From a checkpoint of a small transformer trained on Wikipedia.
Architecture: LayerNorm before each block, learned positions, biases, tied embeddings.
Training: a variant of Muon for these matrices, 903M tokens, 13785 steps.
Each number is 128 + 24 x the weight over the matrix's rms, rounded and kept within 0 to 255. Layers, rows and columns count from 0. Numbers have three digits each.

# k: layer 10 attention key, 768x768, rms 0.104, rows 748-767, columns 96-143
# q: layer 10 attention query, 768x768, rms 0.114, rows 749-767, columns 96-143
# v: layer 10 attention value, 768x768, rms 0.12, rows 704-767, columns 96-143
# o: layer 10 attention output (transposed), 768x768, rms 0.0998, rows 704-767, columns 96-143
# up: layer 10 MLP up, 3072x768, rms 0.128, rows 0-44, columns 96-143
# down: layer 10 MLP down (transposed), 3072x768, rms 0.0443, rows 0-44, columns 96-143
k748:142156147131169119131126178126119149131128056146145156136092137093148139120132133128101151114117167140147155136106091129136145068100112088134116
q749:109114112118080138152147108118081134136132133118138143138104108112179111130141117160094146169126131128113128165127156151131121170121101130140123
k749:142161166091142159088109171131142158147142171113105137155093090123109104148083096084130193110148115131116140142146120139136115131155131161103125
q750:160122137114090115112085127125158162089082137107100140134118138102132127108127148142179097088093102096106147114137124155154133133099088113131126
k750:104075119167144097131117118118120141109109128129162168150109088125122090164116111140133121099133134161138140150137145117132128097093119145160125
q751:149095095087115120072142136106121146109117094062123148119098131157149110102123116128106149088108135168119121117168154165120127110104073154136173
k751:149120105176128121118124068108114125121100138101125122120128095143117135140152127158108143132082140154133130110172095131147119098135087154144144
q752:108094188142081162129192110116123109125150103159145116129191115166128131144135124114115155158118141121107098127129130149139082135111132128113102
k752:144145166127069092167130142144126132146130118070137147107124119100128123142113151096142154071110141133144158122077097114149131154124135115136107
q753:127142145106131128106149131066159132117131142113151126146119133136133156159109141114120094124155182136122112120116139125158151140151154112148128
k753:112127146121121153124151147114141157130168185113138134115128116136148124138145123120137111139111113180127123103136135097190144152169124148120108
q754:196110117086147136140131132147108133139090105099147109134128122130143089117111120130115167146122136144139163108124152117160114122124140145101101
k754:121127156099130155124077086137122144118168109120125121138122165150125111150085136116153102129139111122169108124122160143110086078145156132160121
q755:133104115098113144142124191173125119111168102123139120108171175108140168166133136116102151148135124116098162149101119115130110133098159134106078
k755:158095075149118109122155114138108144109102119136084135105096205121161163120137104100130118144132128132139153173119129141103136139092109118134099
q756:114139126134086135156102105074163125170143100138150166163111102071122150094142137146146087145112088135131105137107130156118140127088153128128139
k756:144141129114127131102113097133131123137157153114126142098086126116137141132140145094185174134105100131178127089096123081153154139144181173137160
q757:129111103138131134151153138149160132084132123116154139099111151087118116113124116106091165141124132094118095128120086148121138134125154119106124
k757:103137113146126152122157087128144131143102115129136104131144137155165103121099152117172139117157115100137112107136070139107154079097093124087139
q758:140116119126138105141109161114107131105104144108101143163101159116153156084160125128140133185085145125123161168148116113196153136105120127140127
k758:104126093151159103139112137123114119118132139127106149098090149165124148092150148165102118131096141150119161138124105117166165132106154099169109
q759:112141131114129136123169163115119101138139113145146146145129136144141139142133115129125105151116172148140148109120152103119117171108140114133123
k759:129102117126116094122140143130125139151136162154079137136142126165146147146173143129087148160134124111102088104138134158179133138113124126147113
q760:140078120092139133139106099137109130121102096111147151125108155106169135165119116135124152122161088095112131107086150149088101115165119149147143
k760:093091111158134112122115105130080112142158089127131118140127147103086123134113164132116108153141123159142131114113114110142113109175088119129127
q761:162137127136158120141132124122145129193154118133140120134109131168099125133110163126108118089124109124140133128131128141122086127137133119180141
k761:123149124140139144132158166139131121125130117109129125177123083102125126156120160109115150148129096113114137096120141161108110133157136113170113
q762:118133128111122146156140153132187097114116134138119111152092122097124139104152127192177101067138141162127155136149138135150140095138160128147118
k762:177142112138086098132136105147115108134178113107125116133159096111172081153134148126154084098140169120182158123168174132182159112118127136083139
q763:135123118132125105144108129147134136116126124134140119152121146143155117125156102127161121131129075167070157122153104180141118137149102090175122
k763:168121152166137089122169136110116121141137128132129124127090092122097172124177159121173143075083133146079128125172165122111138148135122123157137
q764:134169132173148128122098120162090175144125102134105146117167133165109109148111160167105128108090124111130129193106145139135160136147070112162150
k764:150130107088123115075115140105145128148139106111149108131089144129110108124163146125154152130104150150122096140116153133133087142132112131184128
q765:136156137153148144114147098137135144134118145166134140167118118147147189131131129124112082153094132117112142147115114102109087144092118168151138
k765:129125134119145122136135142064113151142163172130151153107087099145155131124152107123135133098152139125134136128164116151131180156125109118144128
q766:138130134118090132132097137098147130139077142110124133126108135090168123114131114132117100102130167144141109109137099166107165164122143138117077
k766:121143138124109124107094132093115112111116132127134126141148123132151119139131104141119121095099138145154127153142086126132143113127157094141149
q767:152150136128093119159138094160111110177123107087153097131121123170091142135143155132124118162119130084139069140103165125123141127133164141142139
k767:124121167182143175154091156090102164152159134145142114099132141143099141121113140106138096109117143103130144101157119126115157161142097155165126
v704:123125106139115084147103157108148163146139153135119127153093185137132155145152118143134080127153102114188123086142122136152140123151152127121067
o704:147166120093114154128138136129149170153147134134080148104159118102085124144119130143137142096114122145100137180069130120106103129123146131126174
v705:096107153127138146122107149158097145131144121168165122138128105116121173139159146131096139126115118109137144140130116128091115126106103110137104
o705:161145110142118124118075147099087113128106144141146129150129152142132115124108141091136117147113138123125147114124151114174144123078158106107156
v706:153074123130134109106145098074123141145133142153139150118151151128094116072152085120116108132111112100150113097140129130141145145134159102104137
o706:122149096092128094115126148141150100102154146120108128160097112116112117138099181119112111097112108117135115172137111139140116087092125132119111
v707:131158116141128134115096105104129106124144162099121128126138114125135115110113133135115173145148127131137114116172145157115128126130100130185137
o707:135119165123158103154145147147108176118107132122131123127154139136163149115145146088146120108121105148113124123123100117172153122128137105093119
v708:143125117119150162097113158124118153116124165105146139132134125122139103115132104116167137145106113113153123118129099113134187152122119164093120
o708:127104150165131132097153148152117137161100102129163141142114172105148127107143140145131116147127128166116111127144105131114109121070132104162120
v709:149110104121120145149183139126158108142113124175078129109123122128109094156133093119157114103135114174115126134175128114159154110116157155130149
o709:116147159141137119113124161142118122103133121164117148131145130120156158114121160136134167123116180141119146115129113134111136135118133104121099
v710:134104122107137147130125130111132147117135125131065126129165110124138135111128134093115083109096113082132131079107121163139126159105143156162158
o710:105131119144114125131101145143119110121152181116133122117117120103114140161126093132156135157158110139112111132135127124125123139129105092108117
v711:164125121111158183134116164146093118141128141146144143143136135123060122136150136152089127156090155139146103137131119145170138129126095138126096
o711:139117127156111143120127148152148130113113118109168122118074108120155111135127101124117144100132134132164120152153106130121097138100117134107139
v712:136123074118106129146126093116138138148142123131145161111117125138130175120137103119122168122127131162162162142140095150142122122107148127170133
o712:110161138138114135132148145115111174131103120118130128146113185124105101133091134136111140139148064094115110142131134082103135131179138102082138
v713:131158125162145117135166098132079124109128170132162131167148121104127136135130179110160132091152110131115104106141142146189157155148110131108123
o713:109136126127140109156119098164109138151162143136113152087097118110127134121106126121132103135156171110138139149132108128125139121137123142164119
v714:108163117126123129148122104145103091126147121094062165105146141117103134142112137104121101106123095105128138096119126121119156151157115084182126
o714:149155128154130105100096135112112148138086121119131101119098130132190154099123137140128183118088142143140159120114157135129103148126096113092160
v715:147105128113105125130119118158163128104118137150139138145123135148128136128128111097121142125126135157110147124115159113136157131112131139157126
o715:149119159152116101138083127134120099119102085171090163143129085134136091083111149140172087143109110147166112106114141139142094143120130105089115
v716:113091140160095140150143087123130145167096153158135129131142183109157097171160152126111145121187152113157115091140128105160164104147132147101171
o716:154125111152121117151116163126151145097150104122124101112120170147122071098115153150124183175123053126122115162128157178117113152095182120138096
v717:114093108123116106150126159174152107151140131143154154101150113152126103144145109123159118117118154135143094107123138121147111122119116146167108
o717:146161116119131121111125142065163133073129129126111117149123132095125127096124067149135139144138119095126133104097094115158127126120183106085166
v718:125120151098108133126116097099111136121123134087093118134108137121141152123100140148142102127150087110136116148136110109169108112138089168150145
o718:119174099148117110107138142125186150101151135145100124131177105103158109130141138126125180128146144145131142141118143117117156141103148091114152
v719:083119129118136131117098114127092148120153099131160117100145106158129115133150138149120145079096154137146137132105128104132080112155118079122125
o719:134155115152099144132135096151116161126089179164133128160155139144108106170152101103127134164156147131143081136115114107102112080099126139100157
v720:137114164162064115122122115138165131162138133154148143101115101120149071133122130109155087114148107115097111061116115179120134129147136178157086
o720:136137155124124125091108057101166130131126124086134087172142130138108139128124109133189187145098137135121122164177178083146126166119121119128115
v721:135159148124141092099100177188153153160106128111154139104149111130158144130120122103128168130151136150148118130130120117102101108144095130136114
o721:138109111147128133167146155093086128113144163150118114171127089133115097155134130140126111138161091145138119102139119140155181107117100091117162
v722:136129149131117105135162176127136070123108117094129156140131163087137102125143104124130108120122116156118124079119152111108146077062125164145165
o722:120142136096149143139092100088109164112122114145138134141098137128154132125118120103118156114141156116132112146137128116152103187169140112149160
v723:127096113126154130138097121082098136152083160138113140106169069083143127144134087146124148117118107157153157086144112127103134127136103096147143
o723:135112103158112101138183147109128094138181130107141120155101116107146125125109106103112145148116128114105129134090121119130117130146124182109082
v724:094112096129123084123157103124125114141152119150125113124171118095118133152124101152136122090093146141163164108128132123139110125123163081159114
o724:160146101165185130138128124095192136167138128136128132137112140156139134135119162093141134124133092145142124194124123123120140142115112166146151
v725:116110207085143159127124136148104166093132134114128121145167094121166151150100148141132125114150117150100112146112111127117119133122106126174133
o725:147111136130118094126145115127117119133084133137167137119137130145099117097163112160161135118133144059138162093124151117113110094120138135122150
v726:174126169160133115118175123164114113130135154140107192101105121153115144125147151101134126099134107098106117155087182108116157154101189098150132
o726:141144180124165063104127069112138142152099092144150112128150086090104096094125129130118121126109091099121115032165109124093132132130112143124109
v727:106096096108158129114129125138166125077146103155183100135165142142172177155133104096081131124143132154165149166155115100161120120082147137137145
o727:121108065150110129174098130108107143175143122137087117128145122150106083110145102138141158120112119085085123101118155135164130119152171114125120
v728:111127147137160174133116102154141106163154148120092099104108130121148146123139123136132125169161151125110173126099089116172156078124141127111109
o728:143138154131121095105119133100114116147139094108124153134121158125102086136150115136160105109141128152151085130132153115102091163119145098131149
v729:183127107136086149104115127097156114076135146156137150115116128150135126132133160122133167117136124156112130131088143148135139105146144134128125
o729:104153144130143123106125147136094134130133085152154098106169137136099128155145143116125092138170115106125142140172119143112111133107127138153117
v730:157136151146124096118143113158136108143137148112084121116121092134113070113169149150130123136172139103074105147112107127134133119126103153126138
o730:108123165074095103123110117153126162133139118163167144095141099086124154126139115128105118127128155143168168093143132136131118187120108118147113
v731:173118121131111156118138106124123145161119142079129117129128143178101153147164101112113131098143111156162159109121147104119118138129138132124140
o731:163147148115144089091116143164131109173113128138127150134128171118132103132088117148164126202155136131125116146158131135145132113103194105068143
v732:122143116130163123103093123112120144106136121149106154103115153134143166134126139133096138103153148137148139157137166103128104100109137106135154
o732:158147148127123170148119116130118124095089103106110121088147103116132075136111127135145146149130124115137095102110159122132157129124094089126106
v733:122095147165091131099093161131107147119097141160148132155127092157150166126111128104112117125162108156121130142161164111161124117125129078105077
o733:114140115104117154156126124116118103114132130142114101135117157119124138155144118158141111123137155122111146125099151127114141120148105111139136
v734:080106162121108169128119143101108121106138095146125136102118133129105166131154105151128128108109118144116111150122154139195105107108163134102123
o734:130125125113152136097156167098146110128108195115127102173146152156147133127098114099120100097137129126136177052134115095087152140170114138128134
v735:107127134126149085150164087140139135154136132104121157132090130114109128119150150112145124143201118119136130130129144123132107089149111142146126
o735:115147117175129130087094147126103136117093112101099146124160139106123142136125136148112141135122125119100127148112133136143146133110091103170152
v736:119145136161123108097133134111110117175121081139136107080127117103155140114173121119128130130139155135154134105056169143116179163139170118179131
o736:113105080130136149121118125108140110121147123114159122134146134123100105121119118103082129125090162124117147127151134113116100127105130158146135
v737:145128118101156164135171144133085148106127097180106162122130111071131132103149119106128103142101122121094152115134169101200123093130113130110165
o737:120144128108109079115096125121100090112144140129147124173122127144142112154100138113169114158173128115162121149123088138107155153136115106115145
v738:143149134145131151117154104102141158102156122146127110102157125120103106133066078142126154120091109117152149126134109136101106125118113106116099
o738:080127101144135111136132137103138147151114156135121155109115151130170105137156168091143136167119128129122133108070187103168149083124129119101135
v739:139082104156102120125140130151067129105121132144141134105189119146153137124127112141102127119099115143155134117107161152128143091131159105163150
o739:113157126138145136119113141113134132149166137092066119118117136173152107159140154099140132134132108137137131129114117134125163169097129127088109
v740:101131160109143126125111104122159154121104136132124142103123151095105123107125115106114121133158132096130095133120170116149145125093138147136109
o740:144140141124095101089100130151138122147125128116123110125104112103095118117120113145119113086164125154140127135106121118116137116194099157133133
v741:132145107129127130092130122104138125171116121107162087131149116082079119134152110099128140118131143124106118143120116132146136096137189121162145
o741:125134136104107127131100127101133120133176141136148119154121122130120121110072145177108138121134130112120169105160146129129115126136125102122105
v742:124103128123128138148166134144167132148084139123101096110148145148155117114174072096101175109160099118129151135132131175133141117136123138111126
o742:151137135124121092133087121084117118075114109121108117167107172142108130141134158155132111115092152108117127114116117119166126121123151135143102
v743:113095127130153121081093143122152158163086130180111097158112137126101164157069146157117193138109129126137143155182096111091104144108119116157149
o743:137143108150144149130117103104090144167127134160173164135150156118170127099137119104178089169155122130107131137069144116135148129130165126088125
v744:107138128104122100098128136116141103157142126125164141127125159119168066098112125117153123155102121149146101146119124096143139121111141128111142
o744:154156128160112087131062121104167118129099088119138144155156095139122146139136100130122155114169097096133141137125116152138147122187147154106118
v745:087119183154102132143118109142155104112163084123152119123134141118140082157140099162111128122139127118135110113113166110140127164119166135095098
o745:121142141134156133133170120128095119112101152184123120123135123120102146114128125092073150114128153109178140159126131106114142130140092142144161
v746:092130121137122135090103150113150107084144109105099110094171144117143154139111116157124124124130146098133090113137136054141159158126176152152149
o746:135123121095111171137154142125135140125129175142132131145099087143146163140158106158145159142121070148100132188120107114076099129152144119100106
v747:101158128117159159084123157147102134112134119123177121119103125093105168142114137157134089109116150132148122104143101161132179154139100119122129
o747:122097125117109156112123147142089149128123088165125114112156146121148122115095133118116148128110123102077148122110137135116092177115142136143091
v748:101165128127146075125117153133158092121100102086159118118126136122114137145106119139135104159131129136143113097111124129106136140078168168150135
o748:129125138130098117129165142149132140140162145144088137085117136150124121132118139163118137148082109117182135132130123124138162109152120107114156
v749:129093109118132121139135103123142141149114129158118108113142106138127141114111120131130135109091115124128150132119100154129144087167122113152171
o749:122162146097128147146152169133141121090122141102115119146118094139127153115125094129100096144095131113143108118121086124152156108072144155121099
v750:118161167107131137128136152152163124086070093117136128126125130087127111126165128125161098122134127183104145113146164084122162119119173159120085
o750:153102140125122125156153150142094125116117104138125137120106101137116127165118093135099115144110137116127107110109118147121127145117096135144157
v751:115124114133147134116125201171109106087127109122124113167120106163158108131141168109159110148135130092102101103106095147133155122145087082166162
o751:142101134119064141152173078141118143139128112120123126121103144123159124120179095131121144105160123126121121127148112144118098116104158175131100
v752:108110147095159194114145136170140101137128137131167116144110134150120127108144131133117130126141144133090101148125159125124119105144148122138163
o752:152106137110138113148142178118108113104094117140095137113174148112108132121113105141153105147132157142171119134173112157155145115147114134093097
v753:136100112150135166161156100144124112120124162122131111130099121122117153124156127122116141092147128135079119123146150116114157166118132109146151
o753:107182133151125122112141170147142111150081119152117141149143091161146093137098129162143105117138126147186158127156140116112137079156128123109125
v754:153101145138151098138179107156103105138130093089134131127119146115129122133127122146159137146132193127112157120121144143127144161152121168098133
o754:085147140122133156104097117127119128122138126134093109151127122138131160126094136147129096152151140127158103109107093111088092125131094136123151
v755:148126126114119116089124140136139148099161093086114166107093171125123119121128117160122120094138131116127110122124120139073121127122117145173140
o755:122090149117121187179139132136158120141100148160118112133162105172147138139110096149134132104130161143132136150149175079145130147130136151115133
v756:096098119142093130122152124095143108142090150142137110120177125137121093181118140106152183155131098088160147145141138115160137086125112112118142
o756:171138126097148099156117153154116127157155166112132129106130119129081087123086143173107076164144132112145137124126139149089101169133128165124141
v757:125137124085159124128156123189118136140119106090132135139088139110141148118142136147088136140115144140109149128110136148116111118107120156071111
o757:122120154162106141125100099131103113134131120126142122092118174153118069144131132135138152142113109102146115116132110128128164140138110118151156
v758:095147132102072095163107107075127114146141128078092116118118122144141123138119115133104132096087149095133141166110142127142092107155107125109096
o758:148132181138147124117112120123148155121136124155107144155140145130130124102160133114145115129171169159132125146159096127096153096140112130137151
v759:111135127114117130103150111090128089148144157125123095152117146160108097072130178133138131129120113134086110109143121144151166134161149121143112
o759:146154133140118100111129108151146141140111129155134126122138126152129128109108120123137144124121181159145154111112172145123124133106135141121117
v760:125154144126153139083171126133125143158117099142127099106157100119132128093097145125139132099158121117092126128111100126160155142125159153127145
o760:101125131132128149173111133130144107127151148113124162113112119119147143149177134158157129104110122133119135153148121135133169141102124083107097
v761:105128113109150108101153160127111116109123104157149125117127150160149145116110147128109105120122132120125136121141114109119099130112154139108127
o761:129131114133122135188117142180097135152133150148115149160079132116113135159132125108141152141162126082137128099127129130093102115137114110142128
v762:153178173133120143152144088113117172105154107086131143152159188120122175111116171105099122090163177125146089146104118128167147118121097171159089
o762:121087103125154104143110141168124131136108111117103097144102083091070125112145096140137159122166125176129115132125145162093100122128141099147138
v763:115116140146110129141111113066112120149125137149143131120136134159139147129092158151146107111134131167095087152147165096128085105112121136154147
o763:099101144141110155139148146155136127108115130139146133148132137128100150109120113116103154121145097080182118113176102133072180085152140135087107
v764:136150122104108104154104131127146102089143114108136174118126163112135137080099137128161124150117172138115117118153092113144122114129110112156084
o764:114120127141142104156132131120094154113158101161102092130133102134132113158097117146082116087177127166138142122090122136153094157101120140107172
v765:138163121189118138130121099128188087118094163123149119122110163105096154128151122139099108119186140138149170106142106068134132166123127125109149
o765:131036126149137153137097153154101131140138100102132121151160129134144140147125178092108114156129115114130078136080133145113144103108137112144139
v766:128115131132128148120108115156099129168119141096127120136161121139133135084102130146108062127147119138121166139138156068107113138115086085135096
o766:108147123090152135153114087094162135125140152161113127148132144151102133127133090167128141110125109113139112100137116163120110136098136101057161
v767:130159142122105166123139133145134103138130131110146150118131086112107080105099152156132105124127160132144142128125137139159137098155112127103140
o767:153116162143153097111116152124108110112101066093107117143133113109133152147139099153142164098145139130155109115140144144126114174110168124145106
up0:091150174060133165112142107126095130100129126143161103111141098176135132168123157125124123147093126129137155093102175165148099083147128120146148
down0:169079136105133122128138116109112135078140142117107105157155130148104148109136084104148112103196156163120108118115065120127141145136103121163129
up1:154155090112166133154165171138120135119076107132090148093133099142146167163105154118154151104109144123133112131137124112120118128107050153123157
down1:095128127147095120130152117163110095079133106094146145116110149109131137086125166101129119156156128147133109117138152127127137131152148150139156
up2:140125145161151198101163111133136141115156128141134160109129115119116111136116152113091132096107078155174102142096098158132126138116125118092146
down2:169117132136156172099091115123120111126096140102196140150134111137165148107154120121113150103104154100139165147129120121128170149130108137100137
up3:183077132139159147127138158093149161159166104128120121145128164111138145096147129122143135158133131154072151142143165147142145142102135116145147
down3:128134115113114090176119119162122130123108155125147110124148148121113168153131126114113077092161089129124127115107153088150136149102147111105097
up4:123116137117116131112142100101126092113105142158123145148121145118184118125119134160081103160107136126114100109098155117094128136101112130081079
down4:115126109098135141149141103140128133164130145139110108100095144117131142093156115105112226128150158109109171157141110152133125134130167099103110
up5:129129142134145107111112138177120152097161131119091128150092143083122158143134128137091122099106125160089098102172118122136143090105132154082159
down5:136134096108155080093102154122147123144149114081148122155122192166148124130121172153145124148099152115130089145147174132068101126155130126111133
up6:130115175143116144131149105134112124142143149122107169128163095120074095138112186140163100101152139120145191090119134076125129105134103093113158
down6:125123113133133128163162177143118145124143134087170152112153126098093123161116180134145149098118127160103125104095112090167117140099110102126131
up7:109143137112122141182125076132113091130137202167149106153103143143101156144052084149161102154134109115160133049139152095157123121098100129084127
down7:112107125145156136151113095119138188155049086087113149070132092101142132103154117112209098111104179152157173099167181069134084122137154128144173
up8:152100085117186159132156103141101103155143106136107123152100108123133166116095118157160116123139128095089104102153121113118082137124104085142094
down8:106115133096104142167124111104110128192140152108128124075106153114154067178121114115096117082146111114143115104133096123146131159108129129130138
up9:110147095172145121142094119136150137107120119156164153125129132187154140130140161149110137136099139103140127104124161172121109116164102085147162
down9:107112149152112151082172104142121147119092112088087131127131119120102107123103141142106125130135114102132151135131118114139093136103163097138109
up10:149158179192126180117080144142140109153081120093117169133134097119147130105119119114137141141128117120111146083090146133117121091145094121152118
down10:113116128110106159104133138138152193135092135105118112161139098094111110139138126131149137133116108142101135161099141162105102131089157124158107
up11:137077154148117106114157138129156113106139083166120134145107128176157118146118124174110113132099137136160165143135108143105149169155130117144116
down11:099136074132176142117142081136113129153102149112107115167139107126123111154158104140133109158093162156126151131128171132090092158141152149116145
up12:136132142106163124138109161134151157144165081093092140137127127134100151126135109104123075154107164158085121066095144117132133140136139117102160
down12:119148122190133091134077106183113137148114112133106101151132119091174119135157099163135148080181171081140155092129126118118145106096164148137153
up13:124093130148114176057138089128139081129131076158120129140089102088118092128137172128157136117129095139157136122118139103148110116120124101126070
down13:154126151118148135132135121134115141113155098149131154156114115126172152089139098140150125124116153124118133169127100100134126155088164163106157
up14:103138127143126124140096104146097168095150128135117107145088140149096141104152133157151126099188168099131171168161207096104126114146124099158131
down14:129118075114109171146151157083158174110124098131143136096151125134128137095095111129125111106121143142115106143147150122139118152167122148133117
up15:127169121123141071125114089146108102095086159117144131118111098129129152137147172138142081142123137139133090153121135121139140102107154104092142
down15:147138154125171111160103145114153157115152137075103129098127118188077149145111102115127105127076132120106113080160131138148100112188131101133121
up16:082099137126108109111108201107097143140127114163091172137122157131124131132094132127113107134099122085128110102108140124108127126124104138130113
down16:176105122143117123118155137122122138134068129133093109106152101150114169090175121156128158111138126145128123151121101122124120127124089141153121
up17:104172116144126113105132107117069128112138107174139137063172129122116130144165137148122117119124125151145175125112124138118153143119130112119142
down17:127087135160151139091116124123137149151152143121117118118106130137122100186150113147151115109150182094116105174126115147135119138117159142130140
up18:094128087120124083091126103141141129108128141155099160157150176100119113096096118110127159144130153130132157106109144126152110130129141169192133
down18:154143139129146169146151133129121126113157170111162140145109122140099148163143142148129098138131140117112154119138141135128135144152121093128129
up19:135138103139147111128133096159145136123121095148094135136145083118103068112131109112089161164119117081113134127103095135122132126122146133105147
down19:187093133098122124125124159146103179118138134140124103140110122147119121134125142120131165125144108175170129163157136121093205143106119104131127
up20:151137157160135089107157119130097154090147121146164102128096093145092119159133095140165114111153153086118127101167128107074152141157139096128142
down20:135133121139124136121090148141158101108139148109140153099143135134106099110135124133137121108147115138137144118121134147097121154115106123115097
up21:103130146148152178122116119109117109154134081115147157115150151122137162093170118117145097178132127169127090136133122095093119115138125132108146
down21:114159093129095108130089091120132121123125156123140143129085160147085125094125128160143120121155118106114112180136115138158129134093119133097114
up22:156138159147124173121133135085065116152132090144141109134168148133138144113141171122120086147107093104155125082171110100108153130169113096133188
down22:126138167138134118117106056131164103142165103086118112169144108103101134116136125111141101070137179189142130084138159131164159142085164134140150
up23:162165132188149133075149146148163184141136146111123105124100169164129147162091124117125132127143147140103118101154108124132141146093151127146147
down23:120121126154146105129127096100207086104141107068149115134154148150156149142121100141037130112136130082126104139143110132142076136114102114084134
up24:110113122107088154169135104149130115116158180169138150143178119121122161090112121127086151106126136143121153165108162189140137146120095167129088
down24:144101128082129140125137117108151137154124174125128154169132142110099154108148112152153121142132093134139098154096110138157114155118127131167100
up25:186104091125115144118144120122132167141161122104140148152110143118099133148114146127134103133103131096102119114145113133135121090138103127112111
down25:139139140115132131163142087079159151132083064133111118161135125159124141160170100125095107160142165104132115157147141132088178140161096135100139
up26:146130133157095156119136162111143177163152151089170148145106142073164141121109134150112091144117094151091163143122103123131122127114146131149131
down26:123143103142189151163139130129165121146130112103110185141107168115102153115116123109137160120162152136115134097128109174141119130139134095169131
up27:137093133185133148159160126180136135135164108120121157123120140138094143141096114121134120145073116141128088154106102162101110113126129141087211
down27:122117165097161098130148124154125114129118144122109137119103136175173135095078202111130129115055177119134146101135111125148131112144123135088109
up28:116130087146125116156136152106111111145114160117129083151112124186143130140092118116165141141137117115075102077100127157077130128091154086088109
down28:121116128109107149113093072163144114109126104130122108162124098116101125109126128134113126133201091180132109093127123101110113161112087108163148
up29:109133160109086145159112119145125114136178136114119092117105153127110119130163143123123103109107104147112118102173103120122186126131117115156123
down29:105127129162144136115098146105145125092140125121127116152140171135108119149118119139123134126123094156146137100086093096114152139163090090177155
up30:122103140148130118126145153076166160153119187166158088135126147112137102153136100126128122139122090152121166115166148099155124119128095118149131
down30:158164124126148117103136117148158131123092144121153170110137102129114128120112120136175132096074130134117124122172081080144137130109130146108128
up31:150106147125122148137132149100105078135088128127124109127111111114126134117119108116172081167121164109132149118137168114116137136099129131177103
down31:151062132127118087095098157111095156139095129108150142076136107114176164097166103115160133104165124140147167119130119125127127113101091130151129
up32:082155085146113134109101110196149086130101146054126123230075168105126188119054104150123109177127083203132117132165114178084158159130170138136124
down32:045143136156150190144133158109103098096088141141107124125089140106086105087194072102171096156118068200154116158097143142105159081140110127086140
up33:136157124115135121103132138150112149107130112112124078139114120132141127118124080106109139087131148110160143161133133116168172102102157148115122
down33:124100118133159125129088134185113109123114130150150139122091100136158097161171104164082149106101169161140125102145154136212104121138091136164105
up34:110128158144121138102105173095103116116101108149112119099126120128137083149075129141159133138120148152141120102116127139104051168091127175150091
down34:143119075089121103100116099177128141147131112085147159120116115101143149182142164086145160129106108125119120130095126074143166147165152132143142
up35:144120104123092118111089125070113139129116125132147100128114139142152137140168134122127140133116119129141147115131132126107133121122108119161130
down35:162104116128154151114132088140099093104093157123141099107144126138133140165159121149141123131124096100127105156154105135131145144137121092147110
up36:175136148129116164110124139141128158129139149083145133147059128143085117164102181145111186104129111165149142130139099103119157161140100097117110
down36:145154117129129072126146096107149133109131125141140114129103120100104135180125090119168099199118141153073112105148153098118117121116118119123090
up37:117100119125149151129105153176128138135103150139150124130103177116144110140175111109130126153152108145134117086146137084118139135142130080184146
down37:114143111105123148126142115091121128137167092151096096111120131088116096148141102128064089160111157171140140135144119167139153143124171132157129
up38:096125107114102123126145152124151085134147126073107154134104153181156119111130092154102141123103148143128107096142124127134132096130110156102146
down38:092128114122120132088187101146092136143110149114183130092123108110106126149136120118104175159114143161108123098139139125115129121117144139144139
up39:135138128114108122114166102112118135108095152086144093151149165108153102123109206128060177113144148187100121111144107099128130123110112181119151
down39:116097146123132144109069134109132103122132069113095133089134106137122090166118106147135108099117139115098081143126131123097097111127122133116119
up40:138166122140093139100140148103150135160138126135108140136097142142129141149109137129135121205121129146082102091138113137148152121130090088128150
down40:160117151140099106121147121115129152097152137110111088138094149124112131111135153131112161125132128109125120120209153163135128097130116125127151
up41:115167181145149112090105127143166122148098115115075128154120186147075085116110119131141120169096101073150147114107108115136156105090143154140122
down41:136144102112156147128154151170130203133140141129141120161156146138174127140121112145129121122101125092122145132108157116097120112168172136129142
up42:140125132100135163131126124120136125105137143069132124118121138120176139078136134134153085137090098139098142124137142125115084142166125113118121
down42:176150134124101111105126138126127141176100093123152112144122137129159151146146105106134118109085130114107111114141112113131126138139113192105125
up43:103097143118152114138121146168143147128113161157147128079126151134160147155120110092126130137111120107133165081202107114121123146120136111140102
down43:109109161128099095127126122105131156124136115153140118139108119133148135117140115132146116116122106115132153149121177123177179116165136136132136
up44:142104123141128139136133099116120131169147135116153109122122184133130149169149097143144117158144137140138122126088136133126116124096134144152117
down44:116113139124123123132125144161113106123134127142127102085137144114105109114150162166116087147119126110115140116115104153138153141126130118125143